{"n_layer": 16, "d_model": 448, "n_head": 7, "n_kv_head": 1, "head_dim": 64, "d_mlp": 768, "vocab_size": 32000, "activation": "swiglu", "norm": "rmsnorm", "norm_place": "pre", "norm_eps": 1e-05, "positions": "rope", "rope_base": 10000.0, "rope_fraction": 1.0, "qk_norm": false, "attn_scale": 0.125, "bias": "qkv", "tie_embeddings": false, "parallel_block": true, "extras": ["capped logits"], "init": "uniform", "init_std_qkv": 0.0256, "init_std_o": 0.0, "init_std_up": 0.0256, "init_std_down": 0.0, "optimizer": "soap_variant", "lr": 0.00501, "lr_mult_qkv": 0.5, "lr_mult_o": 0.977, "beta1": 0.95, "beta2": 0.95, "lr_head": 0.00559, "grad_clip": 2.0, "warmup_steps": 200, "schedule": "wsd", "decay_fraction": 0.639, "decay_shape": "linear", "final_lr_fraction": 0.0, "batch_tokens": 131072, "seq_len": 2048, "doc_mask": true, "train_tokens": 623100000, "steps": 4754, "dataset": "wikipedia_en"}
Each number is 128 + 24 x the weight over its row's rms, rounded and kept within 0 to 255. Layers, rows and columns count from 0. The size above them is the row's rms in percent of the matrix's.

# layer 6 MLP up, 768x448, rms 0.171, rows 690-710, columns 112-223
size [100  99 100 101 104  93 101 104  98  93 101  92 103 108 100  98  97  91  88 102  94]
[[154 115 127 105 113 127 145 115 118 164  79 137 139  89 147 130 100  94 160 138 130 129 158  85 118 167 122 133 123 127 157 148 149 125 111 118 144 209  81 135  93  89 126  83 124 128 151 128 118 114 103 132 146 103 128 123 100 138  99 169 117  78  95  92  75 111 115  97 122 167 116 171 143 161 149 140 162 146 139 136 103 144 134 177 146  66 141 113 150 141 147 111 124 126 140 150 154 128 128 114 114 134 150 128 143 141 128 112 137 118  87 135]
 [145 118 116 122 135 118 146 159  86 150 114 115 160 155 105 131 185 139 100 184  91 166 176 102 163 172 158 147 142 143 136 122  89 133 109 108 127  95 118 115 154 102 119 149 148 142 112 106 169 141 110 134 133  83 128  87 149 165 168 151 127 150 125 117 148 107 104 151 162 128 142  88 137  72 168 133 120  92  79 138 132 129 125 132 125  91 147 124 152 119 142 141 135 138 112 158 128 100 157 101 116 162 107  99 153 111 135 138 117 167 158 105]
 [ 91 159 111 119 114 121 107 108 146 127 135 146  97 136  90 117 120  88 142 103 143  73 142  81 129 117 151 182 106 103  86 100 109 151 144 151 122 136 137 132 134 145 168 127 155  79 135 104 178 100 127 146 140 139 103 153 177 155 124 121 131  92 112 163 101 104 152 156 132 142  84 172 124 122 113  96 178 103 152 116 185 119 128  99 103  90 136 122 126 160 126 168  88 136 144 108 192 150 109 129 129 166 151 115 141  72 122 118 169 137 112 174]
 [159 125  85 103 112 121 129 145 156 121 133  92 151 142 173 109 135 127 110 129 118 117 155 122 164 114 129 106 161 107 165 127 133  40 154 125 148 142 133 131 110 101  68 141 154 148 139 131  91 124 106 107 104 124 112 133  97 128 150 118 188 134 178 133 172 164 128 110 167  92  61 136 135  92 153 184 142 160 112 149 116 119 114 147 141 105 156 168  84 115 164 132  76 130 118  89 121 136 121 126 159  94 143 123 141 148 128 149 134 155  97 101]
 [130 148 117 132 127 137 144 124 160 124 116  93 199 152 135 122 100 165  96 125 153 138  93 102 155 174 115 111 109 104  90  99  71 113 112 134 151 107 133 103 133 149 137 126 130 103 133  90 113 131 151 169 141 152 165 138 113 149  83 141 115 116 111 123 115 139  82  89 118 128 122 136 155 145 154 131 107 129 166  84 102 126 118 175 125 150 131 149 160 108 118 108 135  78 142 133 123 119 117  95 159 130 158 156 137  90  87 106 140 143 155 135]
 [149 105 127 159 139 134 125 114 186 168 113 127 154 139 152 154 110 145 173 153 144 148  86 161 103 134 164  96  96 110 173 171 118 150 119 154  91 111 129 115  67 141 112 110 160  79 107 112 151  98 108 167 130 145 125 153 143  48 143 110 158  99 132 115 110 175 103 158 146 119  93 104 135 121 143 133 106 164 143 124 132 129 148 128  84 126 119 133 165  97 137 139  92 101 146 168 121  94 117  90 165 119 134 127 133 102 132 161 131 130 133 124]
 [134 167 126 120 146 152 128  99 116 121 103 151 113 123 124 106 137  99 111 117 181 126 119 123 120 138 111 137 130 141 113 131 159 163 136 152 100 168 145  98 102 101 174 132 107 122 117 133 145 123 132 108 141  63 145 130 136 117 101 160 126 165 147  88  93 154 129  81 148 146  97  78 127 105 100 131 154 108 148 120 114 104 150 105 113 134  98 100 185 104 133 173 147  92 150 130 106 119 104 125 149 156 126 123 160 168 138  92 169 118 160 115]
 [136 154 126 138 114 116 114 135 124 176 128 153 117 143 115 155 109 116 187 109 106 129 116 127 171 159  95  98 134 177 110 174 144 115 188  82 131 140 139  85 154 127 160 137  95 126  48 152  73 110  94 168 143 124 125 128 113 108 131 102 159 134 149  92 160 101 172 116 138 100 153  95 133  97 129 132  86 117 122 130 138 117 148 173 156 156 129 137 104 140 116 147 140 116 129 137 141 144 178 126 143 145 130 139 113 130 140 170 148 137 145 105]
 [127 127 102 131  98 142 168  67 152  89  87 107 136 131 107 123 158 134 118 120 143 113 102 103 174 120 111 134 162 129  94 105 126 134 110  99 129 138 112 134 111 114 127 102 130 114 137  84  61 111 135 147 119 156  90 185 134 113 142 106 135 138 132 116 104  90 123 131 113 129 146 120 144 109 139 113 180 108 123  89 143  96 143 164 139 153 158 149 113 152 149 133 126  89 149 193 157 163 129 167 115 164 133 142 136 105 128 140 140 124 147  92]
 [118  92 123 117 113  93 154 102 141 155 121 139 132  66 148 122 121  99 161 139 127 151 125 120 103 133 141  87 142 118 145 143 143 108 154 113  88 146 107 136 120 138 113 124 150 136 111  74 145  92 149 145 136 175 133 107 136 145  73  68 114 147 102 104 140 169  81 149 122 151 111 132 114 133 127 115 110 153 124  88 186 134  85 135 124 116 114 130 150 126 172 130 137 158 111 100 147 131 111 134 119  99 114 139 146 106 124 148 134 121  83  74]
 [109  82 138 127 124  83 101 144 128 110  95 131 149 100 121 126 138 109 153 158  98  98 116 146 104  85 140 105 106 163 162 105 128 152 142  85 130 113 146 143 132 122 116 152 156 100 143 142 143 115 159 145 131 119 163 121 119 124 139 130 103 136 125 142 121 125  97  94 160 133 172 149  96 107 134 122 149 163 137 107  91 137 143 135 106 135 134 149 153 111 142  76 158  96 117 117 100 129 128 106 133 131 101 119 137 134 141 119 104 133 148 134]
 [127 106 173 156 137 103  88 115 139 102 136 140 140  99 133 102 108 122 114 132 124 142  85 126 112  89 100 120 148 158 129 171 152 125 152 131 122 124 142 137 126 157  93 154 137 121 176 127 138 143 114  88 117 131  81 104 147 164 134 164 165  99 126 106 129 134 153 118 126 129 127 117 139 112 173 132 158 123 127 156  95 127 121 117 127 102 131 120 125 168 115 112 115 141 125 108  79 112 131 180  96 118 145 149 140 101 118 100 188 129 178 130]
 [131 159 162 128 120  93 112  98 148 108 118 118 179 125 131 162 141 130 124 125 103 179  76 109 127  77 114 112 112 133 129 144 125 122 124 121 136 153 154 166 130 131 101 162 100 171 123 119 172 101 147 175 168 111 139 119 145 122 126 101 170 145 141  98 115 139 113 129 133 113 130  96 151 125 128  84 104 114 114 120 127 123 112 145 140 108 140 125 112 165 100 136 140 163 120 133 142 160  82 148 149 124  99 151 112 110 166 110 122 157 125 123]
 [108 123  98 157 117 111 142 143 141 137 119 174  75  92 137 128 125 134 114 150 100 105 120  85 131 145 115 102 127 122 128 120 117  70 140 107 140 149 101 115 159 136  86 127 134 132 123 167  86 106  88 143 156 111 156 160 168 118 129 109 105  98 143 149 124 147 124 139 101 120 177 112 106 158 104 109 134 127 171 132  88 130 151 136 151 133 180 122 132 127 138 155 119 127 189 118 157  98 103 127 176 106 128 113 108 124 145 116  77 124 138 114]
 [120 136 121 123 117 104 141 107 107 115 127 100 129 138 131 152 138  80 120 114 130 136  90 162  93 111 118 126 134 120 113 138 163 115 175 146 120 128 153 136 149 104 164 151 121 136 123 130 126 139 153  83 146 169 142 110 111 148 173 176 137 180 139  99 145 140 131  51 131 135 140 139 106 121 190 146 125 133 127 148 131  99  89 162  96 140  92 137 108 143 150 139 108 158 116 137  99 150 120 125 116 121 126  91 133 144  79 121 155 106 182 164]
 [132 106  93  95 108 131 103 105  82 162 130 122 162 143 117  97 137 122 118 124 145  92 146 183 153 106 162 125 128 123  76 104 124 159 116  95 146 111 156 109  90 134 131 116 134  75 111 124 159 137 124 140 111 110 138 135 159 132 131 166 101 113 134 124 121 165 146 137 140 171 181 143 189 141 151 126 168 149 134 120 110 150 140 158 124 122 112 128 108 111 143 137 207 108  82 154 154 148  76 109 148 130 137 150 111 120 116 111 110 149 140 129]
 [152 175 127 101 125 151 134 130 132  95  64  93 139 116 139 157 115 147 111  96 142 155 120 116 105 176  86 105 165 169 168 111 178 144 122 144 124 103 169 109  95 186 122 147  99  81 141 125 102 101 141 116 144 178 106 109 111 128 121 153 136 126 132 129  94 111 132 150 138 111 154 119  88 107  89 113 158 165 143 141 149 134 158 144  96 166 136 111 159 174 135 131  78 150 119 129  85 123 132  90 137 146 177 140 132 140 116 140 148 123 122 107]
 [174 146 110  91 131 143  95 144 140 126 158 162 132 170 127 111 140 142 137 157 105 135 135 110 160 178 116  92  97 136  98 149 125  73 129 111 106 113 122 118 151 119 129 134 136 120 125 193 128 128 108 118 161 131  96 112 124 139 150 106 136 137 149 147 106  73 125 122 101 115  98 126 139 137 187  79 116  85 134 127 115 126 101 119 136 129 122 140 126 102 148 161 124 156 148 176 132 131 146 116 102 135 172 137 145 119 101 138 218 141 133 174]
 [168 127 125 115 144 158 138  78  98 193 124 132 127  81 126 125 107 152  73  90 127 100 131 136 116 107 123 149 183 156 114 108 136 113 143 172 112 151 106 120  80 111 121 105 123 137 102 123 125 107 118 167 120 145 123 135 158 141 106  79 116 143 150 106 109 103 138  88 120 118 142 133 145 163 120 143 136 140  98 100 140 155 122 160 110 117 115 119  94 137 146 102 127 121  77 135 103  84 115 139 115 128  96 123 144 115  91 105 134 138 138 122]
 [109 119  90 160 110 141 112 159 138 134 155 158 153 153 138 108 132 106  69  89 106 142  57 140 161 117 131 105 143 117 134 166 125 108  98 122 148 159 138 123 122 135 177 109 106  86 145 125 176 111 122 121  91 117 130 119 144 139 117 143 177 108  81 102 119 198 122 101 143  64 107  93 162 137 118  95 116 168 118  81 113 146 126 121 123 122 147 124 123 149 104 121 107 137 110 153 113 150 132  88 135 115  86 145 137 150 113 111 141 129  98 119]
 [153 107 140 148 161 151 129 115 117  84 129  98 146  75 147  90 128 139 147 137 110 111  93 117 137 169 171  93  86 127 137 125 110 114 130 107 123 123 136 172 117 133 136 154 158 124 153 149 183  99 108 140 110 116 101 147 105 140 149 169 125 147 143 118 139 137 116 110 140 132  87 145 155 180 155 118 151 111 144 161 113 118 115 107  93 163 142 127 152 131 165 130 138 143 141  83 105 155 132 112 151 100 167 109 129 135  89 120 119 121 115  89]]
# layer 6 MLP down (transposed), 768x448, rms 0.158, rows 690-710, columns 112-223
size [103  98 101 102 104  95 103 101  96  95 105  96 103 107  95  98 104  98  89  99 100]
[[154 148 108 132 119 134 118 166  98 137 111 128 104 112 112 124 107 116 123 132 137 108 138  98 143  99 144 119 102 149 142 126 133 169 120 123 115 117  65 102 140  73 142  84  95  95 148  96 107 122  87  81 108  83 154  98 144 122 148 119  97 114 147  97 123 106 130 155  97 144 125  96 116 159 131 135 158 123 131 133 109 135 128 155  97 128 140 139 153 114 126  98 138 106 148  97 167  92 172 142 138 148 147 119 127 176 145  92  94 141  99 118]
 [161 148 153 111 120 138 139 165 142 112 152 132 111  90 140 108 114 144 114 119 179  89 115 152 110 149 142 123 149  86 134 112 176 126 121 149 141 137 139 126 123 165  95  88  97 167 106 133  80 162 142 124 124 160 119 109 112 152  98 113 153 156 157 153 147 146 135 172 141 120 104 163 148 135  71 115 111 122 109 136 142 125 142 152 121 111  93  74 116 100 136 111 136 166 118  88 148 129  85 133 134 145 104 106 124 140 109 135 121  90  79 196]
 [113 119  72 159 119 137 130 172  87 124 135 140 127 115 157 158  90  88 144 116 145 134 156 127 132 142  90 126 121 128  94 129  92 134  94 126  93 138 150 160  73 146 137 156 165 145 140 160 125 106 144 192 187 120 127 110 162 164 118 144 134  98 140 128 102 127  85 119 163 138 119 117 124 154 154  98 139 143 165 156 109  89 181  93 120  89 102 205 128 146 134  99 122 110  86 117 187 138 107 150 129 162  96 125  80 123 136  93 150 140 108  97]
 [135  93 148 128  86 138 111 113 117 142 102  98 108 125 142 113 122 121 128 154 159 141 205 102 127 126 114 137 148 151 144 163  91 127 121 123 122 134 129 114 126 152 128 114 149 163 180  95 117 176 124 140 121 111 154 109 153 151 142 152 125  80 160 137 112 114 118 119 144 153 109 118 145 100 108 171 130 155 120 118 110 127 183 140 170 134 125 150 146 121 169 121 127 103 110  83 124 168 123 130 120  94 155 148  94 124 131 110 133 137 118 103]
 [169 130 126 135  95 114 142  88  88  88 149 109 124 154 141 140  92 131 128 129 103 115 165 132 102  97 175 125 125 100 141 163 153 115 131 107 149 147 132 149  89 135 101 124 119 102  96 145 137 155 122 146 108 161 114  90 170  67 106 100 120 168 147 141 148 135  79 109 117  91 133 125 126 127 151 113  67 169 126  82 109 159 106 122 113 113 108 137  78 141 110 121 137 140 129 115 111 159 140  93 130 154 182 108 119  94 100  96 129 124 175 155]
 [137  96 132 101 140 139 149 147 128 171 152 116  92 134 153 131 146 113 120 101 144 142 113 189  99 185 140 127 100 156 134 121 136 105 107 123 151 155 156 123 138 127  90 160 116 112 150 156 113 142 117 154 137 119 108 119  96 120 100 111 122 116 137 102 136 124 152 122 112 106 123 140 146 131 125 116 123 122 108 100  97 113 114  90 103 140 144 152 181 124 162 135 113 121 140 123 106 139 164 140 111 133 122 165  82 143 121 149 112 138 169  72]
 [149  85 145 119 123 122 122  97 140 143 170 128 168 112 137 121 110 136 146 157 149 119 144 125 134 154 104 125 155 153 124 151 115  88 133 143 142  95 146 114  84  76 105  92 160 105 111 122 149 115 157 115 137 111 137 104 144 167 149 119 100 141 140  99 158 117 119 154 128 115 122 118 115 122 135 137 174 103 121 162  90 140 114 122 102 119 165 112 101 137 131 146 122  84  61 130 127 124 123 128 149 119 103 173 165 152 145  79 148 131 109 137]
 [ 97 111 124 133  96 159 126 149 141  83 123 137 142 122 111 141 136 174 186 122 122 145 156  97 154 163 158 110 165 155 120 155 117 160 103 162 129  95 133  93 155 120 123 116 102 139 164 146  97 120 116 133 148 129 126 106  99 140 157 145 140 128 144 141 154 128 123 151  87 190  96 133 144 123 131 153 140 113  94  97 113 171  96 148 140 158 136 127 116  58 112 124 185  96 134 121 101 131  74 102  93 160 112  99 124  88  93 118  92  95 128 103]
 [132 121 139 167 129 127 136 124 139 130 125 160 150 143 136 120  84 130 144 125  72 146 130 197 119 136 156 104 121 190  89 101 139 125  96  96  94 144 143  78 105 133 153 117 142 139 107 135 132 146 105 144 144 138 150  95 136  12 184 117 110 160 105 140 141 170 126 125 140 154 125 150 132 118 102 128  86 134 148 118 132 137 118 115 132 161 132 177 138 106  93 150 125 127 118 137 143 145 142 130 191 137 178 156 152 159 146 108 124 124 151 137]
 [105 119 150 141 111  87 129 120 116 141 139 164 116 149 181 121 145 123  91 124 156 110 158 140 114  83 136 108  89 113 109 137 145 135 113 126 150 159 147 121 122  94 119 148 105 136 114 171 145 102 157 124 134 124 131 123 126 104 115  73 151 107 162  97  96 111 106 125 147 161 107  95 108 156 101  88 137 122 107 122 137  90 125 149 154 131 142 119 106 131  96 144 135  96 174 145 147 138 162 123 126 141 129  87 161 132 144 137 115  98 133 100]
 [138 124 109 141 114 104 130 131 140 122 113 101 151  99 136 113 136 128 121 144 141 138 142 100  77 144  97 134 122  89 119 121 145 132 154 150 128  81 173 115 127 162 129 130 120  89  98 120 151 103 150 117  99 138 154 140 169 150 131 100 142  92 138 153 126 144 121  81 151 119 119  81 104 138 112 139 125 133 144  92 110 146 158 137 153 122 148 143 125 135 112 137 158 149  98 118 114 140 134 105 104 136 126 124  92 144 167 157 156 124 152 126]
 [128 123 159 110 154 138 178 155 128 126 140 129 157 110  98 134 111 124 185 121 101 140 145 133 121 157 159 155 147 133 128 123 176  84 108  98 135 131 145 142 142 199 112 164  84 106 151 138 154 180 146 142  76 127  93 133 117 110  82 133 148 105 129 166 172  99 125 134 138 146 134 168 135 201 128  99 144 137  82 102 174 111 110 134 160 135 109 130 156 129 131 165 119 113 125 130 107 103 146 120  97 124 108  75 107  79 129 160 134 114  92 102]
 [193 135  74 130 120  93 117  97 145 149 140 143  98  73 121  96 101 110 116  61 136 104 128 137 151 123 118 153  73 158  83 141 163 153 146 153 115  93 100 108 128 115 144 130 109 131  95 106 120 156  90 117  98 110  98 108  94 176 150  96 205 121 121 126 121 136 137 180 115 113 109 136 124 125 117 138 101 120 152 117 179 176 120 126 164 139 107 145 119 170  96 146 146 120 123 131 128  96 138 132  74 131 112 121 157 126 171 134  92  92 154 105]
 [143 132 115 121 109 143 137  62 153 116 116 149 158 126 112 102 112 152  94 121 104 108 120 102  96  98 134 101 121  95 163 115 102 139 120 136 141 124 171  83 174 174 140 147  98 103 117 121 102 124 139 102 141 121 122 129 159 126 111  93 115  97  94 107 114 107 151 152 112 131 120 158 124 199 126 152 125 151 163 140 138 148 142 158 138 148 128 119 111  61 137 140 110 131 106 144 169  90 110 133 157 115 165  78 150 129 109 112 115  89 124 109]
 [131 172 171 134 132  97 172 141 122 124  97 102 119 100 150 126 143  84 164 120 180 133 109  93 177 133 142 127 151 116 114 106  98 119 106 156 129  97  78 143 192  82 151 115 122 132  82 132 115 127 128 108 108 157 128  95 112 106 111 100 138 143 151 111 119 131 143 124 143  66 167 126 130  93 168 141 144 150 122 144 163 126 152 123 114 150 129 104 118 112 133 105 131 146 113 165 142 174 128 116 101 134 147 173 164 121 108  79 162 177 132 140]
 [124 115 109 129 126 134 165 152 183 134 117 116 116  84  82  97  84 117 108 129  79 127 166 136 121 134 159 119 138 173 122 123 101 145  94 111 144  77 155 106 127 119 154 111 167 148 111 160 134 127 149 156 121 139 119 119 121 116 152 120 104 125 123 149  97 130 132 128 171 113 131 109  99  90 132 152 132 136 154 100 127 165 163 113 121  92 135 168  63 145 119 147 107 131 134 186 155 152 122 178 124 139 128 132 148 131 153 120 144 114 136 100]
 [127 133 133 121  67 179 127 108 151 150 107  83 120 144 111 107 119 111 150  83 116 125 118 130 125 135 144 114 164 117 103 104 138 126 137 131 134 185 149 146 128 178 132 131 145 115 128 111 152 106 159 129 121  90  86 132 170 151 155 167 126 133 119  98 142 119 161 108 163 117 132 101 135 122  70 127 130 158 144 138  83 118 144 125 105 115 124 140 103 123 152 140 154 122 126 125 164 135 123 109 129 156 157 132 128 126 124 134 169 130 111 169]
 [ 88 147 140 123  94 102 117 116 125 111 118 143 105  71 122 134 133 162 184 152 162 124 131  69 117 158 146 174 119  75 110 135 120 155 130 165 173 133 133 120 111 114 162 140 162 129  92 116 132 116 117 101 128 121 141 132 142 160  93  89 152  89 126 155 114 122 125 141 135 119  88 136 139 143 144 124 135 111  99 170 129 108 126 127 160 129 119 142 156  98 126 157 109 113 142 137 104 119 136 113 107 116 126 143 125 146 138 103  87 145 146 120]
 [ 83 106 120 161 123  94 128  91 111 127 130 181 138 130 124 136 100 132 100 158  92 152 136 163 126 129 139 126 153 137  95 119 148 152 117 146 101 183 123  97 117 116 110 139 141 109 125 109 163 158 149  96 132 118 143 164 138  90  75 138 143 129 117 158  98 133 145  64 107 113 146 146 182 108 140 117 135 134  61 105 128 155 116  99 115 123 120 112 117 105 111 115 156 116 132 162 107  91 137 121  98  92 155 151 141 146 104 112 130 107 156 158]
 [ 76 115 103 160  78 153 163 141 131 127 101 134 128 105 128 135 170  63  66 139 118 108 141 138 116 126 108 158 145 170 120 124 128 138 111 140 148 149 154 100 106 113  97 145 154  80 199 110 115 118 134 131 143 135 151 114 146 141 139 139 119 119 127 109  89 133 153 114  74 124 120 151 159 143 165 114 116 161 118 102 166 142 104 135 127 109 137 118 143 126  72 151 117 180  96 103  76 111 136 122 164 119  99 116 102 147 118 122 129 156 140  97]
 [103 138 188 144 143 145 140 134 142 141 127 143 170 150 171 148  97 140 133 167 155 150 138 130 132 130 101 183 163 156 130 128 119 139 105 134 124  96 143 137 117 118 113 135 137 160 124 132 150  94 142 168 156 166 149 140 145 148 122 124 122 112 114 165 165 127 133 122 143 109 119 122 130 120 156 133  81 106 176 139 144 138 107 143  77  96 173 160  79 145 116 139 120 151 102 102 136 113 114 139 149 159 169 147 123 164  88  80 114  93 138 106]]
# layer 6 MLP gate, 768x448, rms 0.172, rows 691-710, columns 112-223
size [ 92 102  99 104  97  92 101  98  94 106  88  96  98  97  97 100  90  87 100  99]
[[133 129 140 141 123 127 155 154 115 151 131 124 146 145 153 157 180 155 118  95 121 154 127 125 132 151 122 147  85 186 126 141 174 154 123 106 115  97 102 112 142 105 140 138 132  73  74 127 134 125 139  97 133  97 145  88 146 126 147 140 130  90 176 151 136 113  98 126  96 141 144 141 132  89 155 139  97 137 126 155 107 120 120 115 155 111 146 134 119 171 122 140  85 123 153 129  89  81 128  76 128  93 133 116 111  97 116 105 166 129 139 106]
 [101 135 148 154 123 189 108 103 116 129 117 142 100  94 104 122 147 139 103 149 149 129 122 126 112 127 127 120 177 143 140 150 142  89 139 146 163  66  70 116 153  81 114 130 110 156 137 134 132  95 119 136 106 101 183 164 127  97 123  81 113 116  58 182 111 150 133 141 115 122 160 150 157 139 109  88 131 148 144 143 101 118 138 130 161 154 126 112 123 152 141 101 127 124 121 140 139 129 167 124 143 113 130 145  97 154 143 151 113 170 124 173]
 [156 116 130 143 115 111 122 177 121 135 122 135 105 144 135 139 124  99 127 117 169 116 149 118 117 131 132 147 116 105 123  99 128  79 130 117 108 148 143 103 102 120 127  75 106 145 123 122 151 168 175 116 152  85 133 153 150 108 136 142 104 109 135 106 121 123 148 119 135 159 140 162 109  94 119 122 158 109 133 150 114 100 124 142 140 149 116  82 171 149 125 116 134 143 161 103 101 146 150  88 116 135 105 148 146 140 146  83 104 159 117 139]
 [147 137 132 141 133  96  87 121 139 143 135 125 136 146 130 128 149 121 142 105 134 150  91  93 158 104 100 113 125 126 130 102 151 199  88 120 123 136 181 129 137 155 147 155 113 150 103 161 176 117 164 101 153 106 106 115 134 113 152 144 181 149 149 114 143 112 140 155 133 137 115 133 146 131  98 107 122 123 114 136 158 137  88 189 116 108 108 132  99 156 140 155 128 132 117 148 116 136 120 130  97  96  94 133 132 104 164  97 130 139 111 110]
 [141 122 131  83 132 123 135 138 121 145 154 107 154 139 135 135 158 116 181 120 112 149 136 131 134 139  93 124 142 142  93 118 153 134 120 102 155 135 114 135 121  56 124 127 143 172 131 138 130 140 159 151 129 111  54  82  83 155 141 128 101 116 119  50 132 153 105 101 149 148 102 119 107 157 115 125  83 115 100  86 112 128 143 100 124 153  96 150 158 180  90 141 142 108 104 108 102 142 159 130 142  97 141 100 122 140 129 162 147 123 136 119]
 [ 92 119 131 103  96 102 135 107 132 129 119 123 122 100 136 130 161 163 105 111 120 126 129 113 119 136 153 170 158 126 134 122 121 156 148 103 120 112 114 114 149 104 130 152 119 139 110 127 135 147 152 111 141 132 131 149 127 145 111 150 123  96 164 143 125 117  92 134 129 151 152 117  99 141  64 194 166 147 140 144 136 159 130 125 166  91 174 132  94 143 143 116 157 119 152 162 132 155 129  77  95 116  87 121 127  81 137 152 126 122 109 130]
 [130 123 131 125 112 139 142 136 135 135 126 175 135 144 153  73 127 139 114 103  90 136  80  84 121 137 127 145 146 142 136 129 130 120 156 142 138 112 124 139 136 152  84 129 130 148 137 148 104 136 104 132 108 159 142 177 146 119  83 105 100  96 133 139 173  77 134 116 115 101 111 114 114 141 134  96 133 134 152 145 109 156 168 128 138 120 128 138 119 106 167 156 139 119 122 135 113 139 141 141 116 122 151 118 129 117 154 171  97 107 128 147]
 [129  91 144 138 127 136 151  88 153 143 140 105 139 140 138 127 115 100 128 119 122 135 131 139 149 134  68 176 138 195  99 159 101  94 121 168 104 125 115 110 157 120 108 129 173  77 186 134 134 158 133  75 145 106 109  97 111 109 131 118  85 114 115 136 118 143  91  94 128 147 141 115 133 158 130 136 109 125 167 174 123  95 134 132 143 106 152 116 155 103 107 118 104 129 130 122 113 138 135 119 117 130 149  94 136 165 136 141 129 113 161 127]
 [101 127  86 135 152 125 149  96  76  79 136 149 115 149 143 101 183 108 175 119 139 160  86 106 148 173 118 114 163 129 129 163 122 105 120 111 106 125  76 150  94 167 136 116 118 123 114 147 157 106 109  95 111 154 149  87 152 135 144 128 119 110 118 132 143 138 138 151 112 110 163 126  96 134 151  91 152 120 133 111 107 143 112 126 116 172 110 118 173 114  95 133 120 153 125 131 141 115 116  98  93 145 123 140 112 131 128 138 192 109  89 117]
 [128 114 141 151 141 129 128 121 109 140 159 145 150 140 142 130 111 147 124 109 105  91 126 109 107 120 183 134 132 129 150 153 133 126 140 160  93  98 130 143 157  97 126 131 110  93 150 142 108 129 103 115 134 128 136 195 112 150 103  97 125 112 173 145 111 154 124 156  92 107  94 121 143  57 117 110 112 134 134 171 155 128 100  77 114 149 124 125 102 120  71  97 166 108 109 116 118 143 107 151 165 101 126 122  91 132 114 135 118 153 133 145]
 [142 158 125 178 129  99 119 118 116 103 130 166 128 108 157 121 116 131 109 136 128 125 136  97 106 112 128  89  83 189 141 129 126 137 142 135 139 130 133  81 106 106 151 137  98 151 125 163 150  99 115 132  78 121 113 108 146 164 115 128 156 143 143 150 106 126 115 115 129 117 110  74 133 142 157 100 132  95 131 103 120 144 137 114 122 133 130 157 102 119 122 144  92 160 105 108 128 130  96 173 157 155 104 128 144 130 136 124 124 125 135 137]
 [150 119 150 160 126 104 103 113 142 140 119 127 104 149 135  97 112 163 110  94 105 115 110 157 123 109  76 141 131 128 125 103  88 159 136 129 151 115 159 142 150 138 146 170 152  92 160 162 145 119 133  92 145 150 147 127 165 145 111 128 114 144 111 148 109 138  86 155 150 191 104 179 194  90 100 178 112 133 139 125 132 143 150 149 145 167 167 119 131 112 149 140 134 123 147 147 112 100  98 128 135 159 148 118 127 133 155 154  98 114  90 120]
 [127 125  92 137  73 120 160  86 116 107 172 145 182 162 114 119 149 139 126 155 120 148 124 143 103 126  99 149  98 106 139 127 125 110 134 165 142 127 132 172 123 109  76 107 132 109 167 133 105 145 134 116 115 126 112 137 124 121 170 100 145 117 117  96 118 137 153 150 125 128 125 158 142 128 141 143 159  91 105  88 124 116 107 151 123 115 119 100 104 110 125  84 125  91  95 138 109 191 130 184  68 161 145 169 141 150  90 128 127 128 127 129]
 [ 79 133 187 149 136 115 132 120 105 129 113 118 113 107 147 144 161 132 192 144 184 160  78 211 116 134 154 121 149 166 160 101 147 133 137 117 176 170 138 126 164  87 159 133 151 139 143 127 137 113 154  79 123 169 152 135  72 148 104 129 132 109 112  74 125 117 141 139  68 158 100 143 144 129 120 141 145  85 183 116 116 110 108 154 144 124  92 126  98 136 143 137 115 159 113 133 134 126 151 142 119 155 117 119 124 152 131 123  90 142 113 147]
 [139 127 131 128 124 126  98  94  93 132 116 147 162 133 160 142 116 200 122 129 124 124 130 115 184 142 137  79 139 121 147 114 118 118 131  99 146 122 142 151 106 102 158 193 110 147 179  71 149 102 126 120 138 115 110 143 150 141 111 106 144 123 107  83  99 145 133 154 118 157 116 108 127 152 130  82 101 117 158 129 125 117 120 111 129 113 105  97 155  94 131 103 135 116 159  77 143 130 141 148 153 132 165 175 114 150 106 135 146 115  86 114]
 [140 138 157  97 108 134 155 152  81 102 153 125 138 130 125  97 131 160  83  96  95  82 128 175 109 136 115 120 111 125 131 121  84 116 142 128 131 103 177 158 104 114 155 144 137 138 146 174 109 153 124 130 107 112 172 143 119  95 132 130 131 123 133 132 130 192 141 130 109 143 120 101 107 147 162  93 110 148 136  79 166 121 147 114 100  98 131  86 158 158 112 121 170 133 102 108 124 103 138 134 144 158 163 176 140 117 126 113 124 163 122  72]
 [118  70 109 149 116 142 149  99 121 119 112 147  99 120 118 147 151 136 115 149 142  77 137 122  95 140 147 142 108 149 167 120 135 140  76 107 118 183 131 113  86 112  98 119 112 115 143 114 160 152 142 144 105 114 118 151 136 104 127 142  79 124 103 122 136 105 147 117 143 111 153 118 119 109 133 118 114 188 143 103 113  93 154 138  97  91 139 115 118 133  79 111  92 131 116 110 126  86 125 125 167 146 116 115 107 142 179 104 117  83  94 117]
 [107 111 101 166 116 113 131 146 101 139 120 114  65 151 150 137 114 142 193 141  81 169 127 128  80 118 128 121 124  88 137 138 140 149 127  99 123 137 131  94 151 108 128 114 125 111 145  82  95 125 165 134 120  94 149 135 119  84 149 119 125 158 164 123 156 121  81 159  48 129 158  95 168 129 100 122 122 131 161 143 106  96  95 137  97 140 137 114 136 136  89 162 124  94 149 141 129 104  98  95 124 136 132 122 137 144 138 182 133 111 160 114]
 [150 170 189 113 134 100 135 123 130  90 102  63 124 138 146 189 106 183 119 173 144 109 133 133 139 143 125 127 176 134 152 129 101 104 105 130 128 122  71  95  90 117 152 141 133 125 182  88  96 119 126 126 143 155 147 137 131 103 146 135 114 103 172 111 128 104 109 156 111 145 104  81 153 140 119 140 132 111 104 159 108  94 176 132 134 115 127 134  95 144 100 164 124  82  41 142 127 151 163 141 150 149 126 161 155 135 130 119 140 117 136 148]
 [154 119 114 141 165 115 145 130 111 140 179 116 136 124 127  97 155 156 143  91 128 134 104 109 100 138 159 138  88 193 139 149 121 124 142 141 115 127 119 157 122 128 141 108 149  82 142 124 134 116  68 129 120 144 138 111 120 132 128 122 160 128 105 112 110 151 126 181 103 114 151  76 111 125 166 131 168 126 106 134 117 117 113 154 154  99 106  96 122 124 136 111 122 135 131 123 113 119 104 167 130 118 123 136 126 164 165 137 130 103 125 163]]